From a checkpoint of a small transformer trained on Wikipedia.
Size: MLP 192 SwiGLU, vocabulary 8192, 1.74M parameters.
Architecture: no biases in attention or MLP, untied embeddings.
Training: a variant of SOAP for these matrices, 4665 steps.
Each number is 128 + 24 x the weight over the matrix's rms, rounded and kept within 0 to 255. Layers, rows and columns count from 0.

# layer 2 MLP down (transposed), 192x64, rms 0.161, rows 75-109, columns 0-63
[[111 118 136 124 124 100 162 141 187  99 125 104 124  93 120 118 140 167  88 138 149  92 112 108 100 145 131 116 153 110 148 110 122 111  93 129 118 127 161 120  96 130 129 155 123 143 149 105 108 163  89 126 126  98 131 132  95 106 144 157  97 129 135 112]
 [139 174 142 173 113 109 147  97 147 151 131 125 148 141 102 135 127 128 156 100 148 126 133 112  99 133 117 188 116 110 114 133 104  99  94 153 140  79 104 122 122 112 107 144 109 116 150 116 102 147 134 139 126 137 123 149 135 138 129 142 148 174 112 132]
 [142 154 118 133 139 144 148  86 123 125 158 150 118 127 163 117  86 109 194 152  70 160 139 165 151 153 133  98 128 127 106 125 130 114 103  88 119 141 102  81  92 138  93 159 107 139 167 145 166 131 125 120 124 177 125 116 137 120 112 119 101 153 174  94]
 [112  94 120 145 119 159 116 112 142 128 144 108 136 110 139 120 111 139 149 123 141 136 108 100 144 141 105 147  90 144 125 137 117 154 140 143 150 110 146 150 142 170 125 101 100 123 114 114 135 155 126 120 156 135  94 109 136 133 140 153 122 142 108 163]
 [100 128 149 129  95 123 152 122  87 154 115 130 102 113  96 112 108 122 116 114 160 137 154 111 101 119 111 162  92 129 103  96 123 115 149 114 192 117 107 147 130 132 141 113 166 121 133 137  84 137 103 175 134 121 132 171 124 104 171 143 109 148  93 146]
 [162 145 120 147 151 103 165 140 120 120 133 117 114 100 185 123 140 165 135 102 145  99 120 135 140 158  65  97 131  28 143 131 121 142 142 113 153 114 131 122  98 169 115 187 118 101 112 107 116 143  98 138 130 106  87  94 109 118 155  95 145 118 125 116]
 [139 147 147 142 151 139 181  87 139 118 137 114 106 135 137 110 138 140  96 146  86 131 127 142 123 101 108 112 123 110 147 160  64 133 151 137 101 125 151 136 109 145 128 145 138  95 121  82  77 192 110 129 120 169 120 146 130 115 110 168 157 106  96  91]
 [127 140 114 140 142 120 135 131 144 123 127 128 133  81 127 132 133 144  92  73 102 107  97 114  88 142 134 118 133 139 139 108 123 135  83 133  96 185 150 154 151 170 139 139 104 114 131 127 147 104 158 113 126 151 131  99 117 117  98 138 139 157 169 119]
 [136 135  92 110 115 136 134 122 106 124 168 130 148 152 142 172 124 152 126  93 172  95 166 136 118 102 145 118 154 137 144 171 129 132 114 127 132 151 130 119  96  83 124 108 130 117 147 171 101 125 192 135 134  76 125 144 109 125  85 107 177  89 146 146]
 [102 159 135 165 133 115 135 136 121 146 149 117 132 130 112 107 183 118 171 123 137 171 100 161 101 139 121 143 135 137  96  99 129 100 110 155 118 145  99 127  88 104 143  90 108 168 100 151 114 161  93 127 148 116 140 124 114 115 166  81 127 127 170 146]
 [160 144 125 147 165 128 168 100 123 116 122 142 134 100 135  84 105 141 110 134 184 115  93 130 123 127 127 132 154 128  93 138 154 145  96 124 116  91  81 133 106 175 109 144 167 120 148 107 112 158 135 121 139 131 140  91 151 102 120 108 152 181 104 138]
 [132 102 166 103 134 150  99 140 125 115 149 136 100 132 107 112 139 142  81 171 114 123 158 135 124 110 132 104 157 133 139 144 180 147 102 108  93 116 116 128 130 119 123 161 103 106 123 128 127 136 151 100 147 160 102 129 117 134 103  79 133  92 131 157]
 [113 138 111 122 160 149 128 118 121 105 162 123 154 128 146 124 128 115  93 118 154 139 130 136 113 124 106 133 108  87 138 112 110 131 124 115 125 152 133 126 112 170 117  72 109 119 138 124 144 174  85 150 145 150 127 134 129 141 124 118 186 130 134 136]
 [114 100 119 150 140 116 116 141 136 143 135 178 131 110 119 129 122 108  93 119 100 150 138 149 151 126 152 108 164 131 113 166 126 111 142 142  97 109 139 107 149 108  95 150 128 150 123 174 101 116 150 162 137 163  85 120  95 105 127 105  85 135 103 143]
 [124 101 141 114 115  82  99 119 116 124 114 111 141 101 140 137  91 104 127 113 137 129 126 117  85 111 146 160 147 133 146 114 126 105 156 118  86 175 148 145 135 111 138 142 107 152 137 139 148 153 118 173  97 115  87 168 123 132 108 133 133 168 127 180]
 [148 129  99 137 122  59 155 127 136 164 134  77 170 112 116 126  75 105 112 122 166 138 114 107 174  94 122 128 146 141 139 132 130 104 124 153 104 118 149 132 131 118 119 128 129 133 143 144 132 139 107  92 108 158 142 127 146 156 146 119 168 100 172 150]
 [130 101 120 116 142 137 133 114  95 132 130 130 115 135 137 124 148 112 103 120  84 181 138 129 133 120 130  97 134 168 128 129 116 133 139 101 101 163  85 129 152 148 158 155 132 145 162 106  86  78 141 113  91 105 147 152 151 138 107 133 152  99 155  87]
 [131 136 131  98 142 140 153 118 137 140 112 120 145 167 119 109 126 159  90 121 158 139 138 123 141  95 159 131 152 115 148 129 157 124 107 136 121 140 140 132  92 131 114 133 121 119 130  68  87 173 124 158 153 161 138 145 103 136 106 134 136 117 165 134]
 [103 154 158 117 150 140 104 138 111 112 144 119 140 156 114 141 116 157 113 129 149 113 139 123  92 149 100 121 111 100 113  84 108 109 110 164 116 156  98 129  85 148 140 121 117 141 132 149 122 153  65 133 161 106  99 115  82 129 133 120 153 138 148 117]
 [127 193 116  87 110 108 163 120 105 167 154 126 177 159 124 135 152 148 128 148 131 115 144 118 128 111 133 140 124 100 141 139 167 108 106  95 100 121 168 146 111 136 129 147 165 157 155 127 165 102 122 131 116 129 124 145 166 122 158 134 111 116 142 125]
 [170 144 116 138 122  98 135 153 136  47 141 130 127 145  99 124 148 140 117 150 100 120 131  97 161 134 155  99 139 144 106 105 140 170 137  63 134 120 141 135 111 129  95 135 100  98 148 125 111 116 136 134 118 149 122 126  71 113 113 164 100 129 147 163]
 [135 131 108 140 135 149 123 126 115 131 125 138 120 126 138 153 104 112  84 153  94 111 167 156 128 106 126 109 119  88 148 148 117 122  85 100 135  90 142  52 182 142 111 145 123  85 115 148 119 137 141 174 155 105 114 102 102 132  76 129 104 157 126 105]
 [108  98 133 125 109 152 113  97 129 151 124 158 148 128 121 120 144  76 132 100 118 144 145 120 127 124 166 140 118 113 177  97 149 128 141 144 138 146 120 127 165 109 159  77 139 121 177 114 167 160 128 141 139 126 145 142 129  86 141 145 140 134 109 156]
 [112  92 114 102 126 187 141 154 103 127 127 148 163  93 140  87 139 127 159  94 130 116 130 104 123 126 114 140 125 136 127 145 132 162 122 175 122  82 119 171 113 132 112 156  84 167 155 175 101  92 117 162 147 125 128 125 143 104 116 127 107 133  92 161]
 [110 112 136  93 132 114 140 111 134 119 127 125  88 136 113 130 116  90 149  76 163 124 151 160 169 104 175  80 142 128 118 139  90 120 126  97 113 147 137 122 134 131 129  71 111 146  92 122 121  93 111 122 135 110 112 127 127 139 115 150  85 178 116  66]
 [145  87 111 159  65 105 143 152 148 102 153 113 125 102 116 146 122 130  95 142 126 144 101  94 107 137 131 114 123 167 162 111  94 149 147 133 124 166 156 162 138  82 123 179 125 101 124 126 156 173 141 176 121 122 120 112 150 144  98 152 153 157 141  93]
 [ 88 119 133  74 124  98 129 111 135 132 176 143 146 165 101  96 176  97 171 109 172 146  88 156 145 122 139 132 142 133 103 124 118 127 119 118 154 150 172 116 143  96 113 110 125 167 105 137 132 150 105 146 123  91  98  97 151 132 110  88 111 123 102 121]
 [160 106 160 124  95 158 125 137 160 116 107 105 133 130 123 132 130 174 142 117 150 110 116  81 100 139 109 120  89 100  81 124 106 100 143 149  39 182 114 136 145 141  89 106  78 131 177  68  82 185 133 141 151 142 115 136 113 140 145 146 147 123 128 158]
 [104 179 141 172 139 143 116 103 118 146 121 133 110 131 111 116 121 123 161 112 178 146  62 121 119 122 113 124 106 123 109 131 154 159 142 128 169 117  77  73  78 131 142 107 138 147 159 119  82 114 117 148 107 133  99 114 187 125 139 139 133 160 100 144]
 [125 140 142 132 135 112 125 116 123 127 138 117 128 109 172  98 129 158 144 153 122 124 127 154 123 104 104 168 114 118 141 124 138 121  95 159 149 149 135 152  97 154 131 144 123 147 128  87 125 145 144 111 140 131 136 148 116 119  95 104 158 139 127 152]
 [151 146 135 123 107 131 129 163 139 142 156 121 123 115 149  85 152 122 136 124 142 111  99 120 111 101 132 122 125 123 123 160 133 130  97 139 124 119 133 163 142 125 129 127 143 156 139 146 113 114 140 155 106 112 113 108 133 164 124 114  69 158 119 131]
 [100 134 150 126 179 149  97 147 112 197 136 112 153  90 130 126  77 161 136 166 132 171 114 136 117 107 138 121 114 159 115 125 141 147 154  91 135 114  80 108 141  97 141 145 168 143 156 123 182 115 130 149  93 108 116 136 143 134 109  89 100 168 109 143]
 [172 141 152 119 114 136  88 134  95 165 104 136 123 144 170 177 129 108 119 141 125  81 141 139 104 108  97 124 149  76 140 145  78 132 135 144 157 178 132 157 144 109 109 117 111 146 152  90 124 164 133 130 154 102  99 110 111 147 106 108 139 136 101 102]
 [125 136 113 165  96 120 113 119 140 113 132 189 168 147 131 131 128  97 106 133 143 135 171  96 102 151  95 117 137 203 154 133 129 157 136 151 150 111 108 120 162 133 110  62 111 113  96 153 151  99 136 136 112 128  74 143 149 134 160 105  82 148 108 116]
 [137 150 128 109  76 127 174 117 152 131 119 147 159 124 131  53 125 120 125  92 125 141 134 123 124 150 148 170 105 200 134 108 117 106 135 137 142 128 122 134 151  96 118  56 152 134 147 152 169  85  98 106  77 136 155 143 144 120 146 126 125 150 120 140]]
# layer 2 MLP gate, 192x64, rms 0.195, rows 76-110, columns 0-63
[[115 115 120 164 131 150 118 149 123 147 117 114 124 119 138 101 148 102 114 156 123 119 115 159 104 114 124 154  85 136 156 103 136 125 129 137 117 175  98 129 128 182 145 114 115 160  83 104 133 116 135  94 132 118  78 138 148 127 106 139 135 131  97 111]
 [190 102 139 139  85 118 109 158  99 140 136 102  58  86 127 129 152 138 130 126 138 137 150 129 147 144 200 155 157 129 136 110 154 182 114 127 130 140 117 141 104 128 134 157  92 131  98 115 100 109 128 107 133 119 123 123 108 128 133 137 134 117 122 165]
 [144 112 116 166 102  99 114 114 150 125 129 134 130 139 126 140 111 114 118 138 139 137 107 119 112 156 145 128 139 106  99 107 126 106 134 119 102 126  69 120 111 117 106 126 128 107 119 131 103 134 113 125 104 101 118 130 143 104 105  96 121 175 132 122]
 [143 111 119  98 121 116  93 118 154 151 144 149 106  98 141 114  74 160 127  90 114 139  76 142 132 132 129 137 149 144 148 112 106 129 112 155 158 151 156  93 159  94 123 129 111 154  94  91 124 124  93 101 158 138 131 134 116 127 157 128 134  91 160 133]
 [134 126 144  90 128 158  77 128  92 111 103 144 126 102  95 150 114  74 112 126  91 121 107 106 118 125 123 136 119 168 158  86 112  99 127 155 102 157 140 142 109 150  88 141 137 118 169 138 151 176  91 116 186  90  99 140 122 113 118 152 165 178 174 107]
 [137 151  72 120 162  95 190 139 125 111 126  86  88  98 148  98 168 137 100 162 106 116 147 120 159 167 172 136 136 139 174 137 100 125 120 164 108  71 134 144 146 123 109 106 129 100 122 131 124 152 114 112 108 153 138 134 142  75 128 127 127  81  93  90]
 [130 119 151 102 109 127 131  92 156 109 126 132 111 185 171  87 137 133 169 157 130 134 130 131 131 105 129 129 101 127 116 150 154 113 183 109 132  76 108  55 101 134  89 113 123 147 165  94 127 134 129 126 138 103 150 115 152 144 125 132 124 126 109 119]
 [141 114 136 133 202 142 144 116 123 155 112 110 131 113 166 123 143  82 122 118  68 152 130 112 157 174 103 111 103  97 146 101 103 115 181  89  81 132 167 125 105 161 103 132 153  89 125 118 103  81 109 131 106 171 123 150 146 115 166 120 110 131 140 118]
 [182 100 155 136 125 132 108 141 117 139 102 152  87 119 132 161 110  88 101 167 134 152 147  95 146 113 110 123 150 113 160 141  97 142 130 140 156 124 132 111 179 158 116 149 133 100 117 125  90  96 148 127  84 119 133 145 156 140  86 172 120 138  94 129]
 [127 110 125 118 114 115  86 113 144 169  81 133  79 126 108  83 171  90 131 148 115 147  99 130 125 171 107 161 103  73 127 132 134 135 108 109  65 145 142 152 130 164 120 103 129 126 112 138 171 145 116 144  85 157 154 163 129 103  96 157 147  75 116 108]
 [117 129 134 142 106  93 145 116 149  99 124 188 119 145 154 136 142 142  63 117 142 105 115 135 121 104 151 138 112 115 119 100 124 165 129 144 114 113 132 133 138 154  99 115  95 125 127 174 116 119 132 145 133 177  76  99  97  99 158  93 127 149 148 135]
 [118 132 138 133  90 150  94 140  82 136 112 136 128 121 140 112 144 127 140 117  96  87 155 109  87 112 140 139 165 165 149 130  84 142 132  98 142 143 171 117 127 143 121 122 136 104 124 102  93 103 137 120 134 121 158  96 136 123 110 128 110 148 117 121]
 [126  89 128 140 115 133 159 115 150 169 108 119 115 131 131 121 142 115 143 102 113 135 161 134 141 124 141 116 169 102  78 189 119  96 158 167 118 134 141  86 154 141  86 126 108 145 124 131 161 150 164 168 144 148 102 138  92 120 121 123 142 127 123 111]
 [ 80 132 116 152 102 151  98 133 108  99 129 119 129  80 104 149  93 109 125 134 153  97 133 139 125 101 132 131 119 140 129  99 142 123 147 102 110 175 164 109 131 115 128 119 117 137 106  99 108 143 174  99 141 120 109  97 123 128 121 122 150  84 134 134]
 [ 77 102 173 136 118 199 138 106 154 147 114 182 139 125 151 171 151 130 121 102 125 134 118 122  86 158 158 133 111 120 107 108 113 122 155 106 143 133 101 121  86 132 114 129 143 129 121 120 133 143 138 150 132 129 107 111 126  88 174 164 137 134 113 103]
 [101 114 132  95 148 130 162 130 124 178 124 118 115 116 120 108 103 162 126 136 159 146 116 135 146 171  94 100 153 140 128 144 138 139  86 104 100 119 144 117 125 138 138 136 162 124 119 140 141 140 114 123 102 182 135 186 149 165 152  97 121 147 116 117]
 [114 162 113 108  80 106 110 136 113 125 150 127 120 121 137 133 155 134 137 132 122 118 146 117 119 145 101 153 138 110 116 108 114 109 147 103 104 115 124 137 159 120  74 155 137 144 161 142 149 106 147 132  97 101 161 114 132 120 170 156 156 126 115 126]
 [153 146 121 169 141 148 122 137 119 151 126 109 138  93 121 142 137  75 118 133 105 108 120 125 121 115  85 102 140 139 127  90 143 145 148 100  87 151 164 115 125 186 111 118 203 116 145 129 107 107 141 151 109  88 109 106 156 142 109 133 162 110 121 120]
 [144 120 127 121 114  67 118 137 122 107 115 147 114 140 139 147 119 103 126  88 122 132 171  78 142 123 134 111 132 156 119 117 113 133 114 136 143 155  91 109 146  74 119 185  97 106 123 123  90 105 123  87 126 125 146 131 127 121 151  86 162 129 110 162]
 [133 151 131 139 129 132 141 155 126 111 147 145 106 158 134 145 152 133 127 128 135 132 103 101  92 107  87 160 137 125 125  98 142 149 184  75 194  96 122 120 109 113  82  99 124 113 170 113 124 118 162 121 128 153 117 161 111 123 118 168 144 135 172 128]
 [145 127 149 146 130 155 112 100 163 131 100  95 117 149 109 181  85 104 129 144 133 123 114 167 126 104 118 144 130 126 140 127  75 148 117  83 160 117 153  86 173 118 135 116 160 126  65 129 136 138  96 118 151 111  72  90 110 107  87 106 109 118  83 139]
 [109 103 115 139 142 154 114 116 136 138  92 125 171 123 124 155 102  98 160 115 139 122 149 139 132 104 110 129 159 114 130 136 145 108 133 110 160 113 103 159 121  75 132 123 125 136 149  60 140 163  96 135 152 118 133 124 123 126 108 176 137  88 117 106]
 [ 85 103 101 126 138 137 167 141 137 166 168 135 162 141 162 122 166 185 142  94  93 143 151  88 130 141 128 100 122 125 137 115 132 134 116 141  93 130 146 192 114 166 138 173 107 164 150 166 102 111 157 133 157 147 129 144 128  79 120 159 144 128  94 156]
 [126 117 113 144 142 117 121 183 106 118 102 107 101 126 124 136 136 192  97 140  88 140 156 123  89 102 131 135 150  82 146  99 132 118 118 160 147 128  86 116 132  82 107 167 135 142 184 143 131  87 141 116 119 120 139 126  96 100 144  98 136  87 154 146]
 [145 141  76 126  63 103 151 155 131 156 144 129 114 130 140 158 163 138 136 126  87 156 138  95 134 133 117  62 183 122 124 116 119 124 135 130 102 141 129 127 133 125  96 163 116  79 133 128 139 129 151 138 143 117 133 119 161 123  79 105 164 121 160 132]
 [132 122 119 120 108 133  95 105 107 165 128 142  99  97 118 152 137 122 125 126 145  93 110 161 130 129 161 160 115 105 151  96 132 167 118 155 143 155 161 131 119 156 131 117 106  64 123 121 144 160  82 124 129 111 142 154 130 170 138 175 120 146 129  78]
 [183 112 206 156  76 142 138 146 168 131 127  96  93 134 111 141 137 136 159  98 122 116  93 168 115 138  71 108 126  96  91 139 132 173 106  86 113 116  95 182 154 128  98 135 150 175 120 139 129 180 134 142 152 182 137 105 120 121 149 156 131 135 110 145]
 [139 162 125 157 115 153 121  86 110 139 104 146 123 144 105 112 124 123 120 143 192 144 129  98 101 113 120 123 114  80 109 128 130 147 115 143 158 113  64 114 122  99 131 136 149 149 178 146  67 141 132 163 141 129 136 121 154 142 136 134 118 118  79 129]
 [146 124 130 126 153 129 145 133 169 125 140 123 126 117 128 154  84 133 108 121 134 116 121  98 119 159 138 129 152 135 120 136 114 136 134 134  81  96 105 147 129 128 113 120  94 171 106 159 143 170 124 140 115 107 103 143 135 129 139 162 128 124  92 132]
 [105 129 105 122 116 134 138 154 113 157 113 130 122 127 138 110  99 154 148 128 132 131 150 121  98 148 144 124 155 110 103 113  92 130 142 128  81 162 152 116 122 137 106 126 120 125 130 111 146 114 149 154 155 119 132 129 186 172 113 119 123 110 141 137]
 [127 115 121 125 177 159 163 109  94 165 173  91 107 120 177 130 143 160 113 116 125 192 129 120  76  97 151 157 124 124 145  60 111 200 124  83 125 182 114 131 121 147 138 173  90 127 142 150 173  90 127 114 133 142 129 158 147 115 103  73 117 141  88 108]
 [100 169 170  96 163 108 186  65 147 132 105  95  99 120 114  99 126 154 103 135 134 170 111 102 145 126 133  96 134 157 109 118 170  96 135 117 104 107 127 144 109 164 150 173 103 122 127 176 111 129 130 180 125 155 134 176 125 109 121 147 113 144 111 129]
 [136 119  95 116 134 145 135 111 105 129 102 106 146 122 137 149 125 101 124 107 154 155 138 122 110 122  77 107 168 107 166 140  67 112 109 135 130 148 130  83 111 169 150 170 101 155  60 161 142 113 111 142  85 136 129 121 134 135 175 108 112 105 111 135]
 [127 109 137 117 156 105 114 154 161 150 116 120 109 112 168 132  82 105 106  92 161 135 161 133  99 150  80 136 141 181  70 105 123 120 136  75 142 119 119 135 105  93 138 159 156 122 127 154 140 152  93 100 166 110 150 123 154 119 128 161 128 134 114 126]
 [105 161 134 102 102 162 152 140 108  81 139 134 127 145 118 113 119 112 171 132  91 109 137 166 101 161  97 178 164 142 150 111 118 155 125 157 180  95 128  95 128 124 111 114 155 113 106  80 125 102 170 111 165 132 136 106 105 124 152 111 126 143 131 100]]
# layer 2 MLP up, 192x64, rms 0.181, rows 76-110, columns 0-63
[[165 120 157 140  97 151 104  89 112 138  80 148  99 135 145 158 161  97 136 126 131 112 117 105 162 155 102 112 119 137 111 113 173 131 136  87  93 146 148  98  86 154 127 132 114 145 100 136 124 127 107 150 150 129 119 143 111 145 136 116 125 110 156 135]
 [ 96 170 131 155 119 114 118 113 114  89  93 134  95 128 146 149 137 139  77 128 146  79 106  85 110 132 114 135 132 108 143 130 139 126 145 143 135 136 116 206 125  88 146 131  80 134 106 160 128 115 150 124 143  94 127 135 113 162 149 140 135 116  99 187]
 [131 101 137 136 136 129 133 142 123 127 137 144 133  99 127  93 135 112 141 133 123 132 116 139 138 114 146 138 146 123 102 123 177 145 124 137 108 149 125 123 128 120 110 146 129 139 136 141 117 108 100 134 126  83 115 170 105  84 111 129 146 177 180  97]
 [171 115  96 140 126 111 131 132 134 119 129 158 130 111 115 144 137 140 146  95 124 128  97 105 149 192 114 176 160 115 139 114 117 131  89 111 115 139 152 124 168 119 115 144 137 145 137 113 185 112 166 163 116 122 105 142 114 132  60 114 151 105 102  76]
 [171 138 113 142 104  94 233 123 119 154 131 119 140 119 195 138 120 146 112 154 148 116 155 143 139 142 115 160 154 154  93 141 110 142 118 124 139  84 143 130 116 127 158 116 115 141  85 122  77 129 157 144 132 119 106 126 146 127 178 137 113 109  98 116]
 [104  94 127 122 154 135 125 139 113 128 152 135 148 149 104 109  63 129 126 107 157 126 136  91  97 139 112 180  73 103  94 109 144 124 115 120 121 152 164 158 150 108 109 124 134 123 102 160 168 135 145 179  94 113  85 136 129 112 120 107  86 148 160 199]
 [144 113 130 111 150  96 141 123 140 197 107 157 133 111 100 112 119 132 147 116  96 115 143 137 169 165 109 142 160 144 121 128 140 166 119 145 128 132 143 130 137 159 114 115 156 129 108 108 139 169 132 149 111 148 119 152 102 167 132  84 128 161 138 158]
 [151 111  92 172 121  79 153 130 145 115 141 118  93  82 122 145 126  58 112 143 157 151  96 103 106  98 106 104 159 142 111 126 139 116  66 116 130 131 110 110 100 176 188 121 141 134 140 112 160 139 112 124 122 142 169 104 134 117 144 110 112 137 117 121]
 [142 101 171 131 147 107 114 105 148 125 109 133 102 154 153 148 104 144 116  98 155 105 181 128 151 176 149 165 115 145 121 123 121 137 142 160 137 152 145 103 115 158 137 119 106 120 108  80 178 154 141 133 145 124 135 140 155  93 131 131  79 143 128 136]
 [ 90  87 121 125 120 119 111 139 154 145 120 131 163 118 151 140 128 139 113 123 112 120 133 117 129 118 136 171 127 199 143 105 165 105 102 125 150 119 112 163 129 103  89 104 128 120  86 113 159 121 111 128 138 114  86 115 120 149 160 122 120 212  99 118]
 [118 135  67 156 124  91 134 132 125 149  77 135 116 122  96 118 167 132 137  89 139 167 131 127 134 151 130 139 110 106  98  85 115  95 171 103 159 134 114 121 116 145  98 127 176  94 136 127 135 128 156 163 114  90 146 128 156 107 115 136 133 135 131  94]
 [111 175 117 133 119 124 128 121 151 125  87 133 146 185 127 112 132 136 122 114 171 143 132 141 137 154 142 132 126 122 116 133 131 154 154 113 124 128 126 119 130 111 155 142 134 122 135 130 110 165 103 123 127 139 153 137 156 146 177 137 104 156 129 134]
 [100 126 155 152 144 143 147 122  96 112 144 161 150 131 124 113 145 143 100 112 116 140 132 190  99  97  99 132 132 121 154 153 120 158 123 187 141 132 135 110 147 142 153 111 156 136 166 108 115 126 122 129 101  90 132 124 101 162 127 119 119 138 128 123]
 [123 158 142 162 129 169 128 118 171  89 124 149 160 134 125 116 117 116 121 162 142  94 142 119 127 132  94 124 113 139 107 163 119 147 115  97 163  92 150 134  74 149 153  55 145 117 111  85 132 127 105 142 123 101 113 157 128 125 139 130 114 143 141 100]
 [158 107 142  85 130 130 172 147 108 152 138 116  90  92 124 138 124 159 132 156 114 134 121 126 136 138 151 136 119 143 152 130 178 159 116 156 141  95  92 134 170 120 115 158 131 156 142 132  91 148 155 123 118 145 138 147 106 149 118 112 153 149 156 150]
 [135 136 161 141  84 155 146 124  90 115 128 142 150 116 115 103 142 160 131 192 112 111 174 142 131 126 131 137 154 130 103 111 119 113 165 123 130 125 107 121 127  90  68 152 142 138 120 127 141 139 106 174 122 137 137 134 115 132 147 115 110 154 167 155]
 [135  97 140 113 158 141 138 146 131 136  90 102 140 147 128  98 103 131 119 131 158 136 129 121 153 107 195 142 127 155 140 167 150 139 116 130 128 125 142 150 106 114 138 110 102 130 106 120 124 151 133 163 148 140 110 118 120 126  93 104 121 135 130 147]
 [ 76 122 159 162 139 143 105 133 107 126 100 154 117 126 108 113 119 104 124 116 186 135 114 114 164 123 109 136  97 145 142 141 144 141 115 117 122 114 132 121 103  91 143 109 143 162 128 126 144 191  90 127 126 145 166 113 133  94 157 128 123 121 151 135]
 [ 98 162 120 133 136 135 143 161 102 113 143  96 149 124 127 102 160  94 124 131 129 122 147 100 126 145 137 155 141 122 146 125 111 109 175  96  84 148 131 157 158 141 112 112 152 160 140 102 118 107 113 104 145 132  83 169 150 116 161 122 128 108  98 160]
 [ 87 119 123 125 144 115 156 103 124 168 133 116 154 100 125 123 138 111 103 146 117 153 182 147 152 137 130 107 134 133 133 139 108 106 115 155  95 155  87 101 129 154 137 144 101 138  88 148 135 139 136 114 177  62 102 122 132 125 105 104 154  95 166 139]
 [130 136 138 131 149 100  54 114 115 101 140 100 168 107 117 112 114 120  99 174 118 117 116 172  94 161 113 167 104  99 134 164 111  99 126 148 124 101  99 115 138 120 129 130 145 115 177 136 110 128 147 146  96 148 106 128  90 147 103 115 118 105 134  91]
 [159 107 152 115 174 134 155 120 117 109 104 133 131 146 126 165 103 123 127 157 164 127 124 110 114 140 103 148 129 123 127 103 109 124 186 120 116 115 138 149  69  93 110 117 125 145  89 123  91 140 122 115 155 111 143 151 166 133 104 146 101  99 114 109]
 [ 96 132 111 126 139 123 173 127 149 107 206 111 182 162 107 156 100 115 148 124 127 156 128 105 109 148 126  77  93 134 129 146 128 111 181 154 119 132 138 120 117 159 148 111 159 133 135 107  74 155 140 122  97 143 106 117 141 113 144 134 151 147 108 117]
 [111 107 143 149 161 139 110 109 135 162  94 137 132  95 125 127 124 149 125 151 151 114  97 103 156 122 134 132 117 147 120  92 176 108 137 145 102 143 143 125 137  97 140 125 142 142 103 117 150 177  99 165 101 158 114 167 126 105 116 170 137 126 109 168]
 [ 96 170 141  87 128 104 125  65 126 143 128 175 121 181 141 149 104 124 136 129  80 164 150  96  85 116 123  83 132 106 120 158 169 133  89 133 117 117 132 139 103 125 173  99 100 139 146 140 116 147 144  93 153  99  85 112 148 130 135 132 120 111 139 130]
 [128 144 139 109 154 177 140 158  89 152 127 101  74 152 157 135  87 133 124 126 135 103 138 123 151 141 132  88 156 120 162 122 102 145 147 138 131  88 126 130 122 161 121  89  74 103 138 154 148 129 138  64 129 155 139 114  96 184 146 166 117 163 133 150]
 [ 96 136 126 114 143  67 130 149 136 138 130 133 109 127 129  97 100  94 111 151  86 178 131 192 144  71 128  94 160 134 169 153 131 147 115 106 182 154 148 110  97 113 165 145 171  84  71 180 145  99 109  91 131 118 132 145 171 143  73 135 158 108 161  84]
 [ 82 128 120 147 163 159 117 125 104  63 150 147 151 150 173 104 147 100 139 117 122 122 140 113 124 123 148 140 123 165 125 127 112  95 163 106 145 151 100 115  97  97 130 160 119 151 121 123 136  99  99  97 145  88 121 107 162  81 130  99 116 151 149 110]
 [135 122 116 137 137 106 148 126 108 118 126 117 122 152 161 111 111 116 137 128 129 115 106  87 131 114 148 113 149 109 111 115 137 155 109 101  86 134 134 119  66 120 118 137  99 130 110 152 160  88 128 132 128 131 120 129 135 163 135 119 120 154 123 134]
 [158 111 101 119 122 140  87 121 148 134 150 108 117 148 116 156 114 143 130 102 137 131 132 166 103 125 107 118 111 100 133 114 121 133 174 148 110 146 141 118 134 141 132 142 114 126 130 113 144 130 140 123 138 145 120 147 135 156 115 141 117  77 144  83]
 [114  90 141 116 177 150 101  88 131 140 151 177 143 166 103  74  77 141 125 108 154 140 109 115 118 134 122 121  89 120  97 130 123 141 125 108 184 119 119 110 151 119 132 151 145 108 147 145 117 126 133 157 141  76 132  85  96 100  96  88 104 110 136 127]
 [ 91 133  82 140 107  85 112 155 109 159 127 105  91  64 110 131 142 156  83 114  91 138 159 105 151 119 152 176 141 142 129 137 152 170 140 109 143 106 115 142 146 149 155 111 129 125 136 138 132 103 116 130 164 157 169  94 116 161 131 128 101 116 105 131]
 [ 96 139  92 193  90 122 118 159 137 136 150 161 164 136 158 156 118 112  94  99 128 155 166 105  86 119  89 136 146 159 164 150 144 139 137 139 134 149 131 125 149 170 135 105 112 102 121 111 177  91 158 139 107 121  59 114  89 108 138 130 119 116 104  99]
 [104 108 155 139 168 135 107 149 145 182 151 133 106 118 109 154 102 104 116 150 166 161 142 149 113 141  84 121 152 123  96 142 129  95 152 125 138 105  84 133 108 104 137  91 124  90 106 112 112 140 136 104 165 100 122 144 154 139 113 172 108  96  68 109]
 [108 108 111 130 206 131 126 106 113 143 165 151 140 116 138 128 117 110 112  87 142 123 127  97 112 121 146 130 112 116  89 100 135  85 145 100  82 163 143 160 195 123 132 134 112 172 107 128 106 159  83 166 147 136 136 127 107 115  72 131  93 148 117 103]]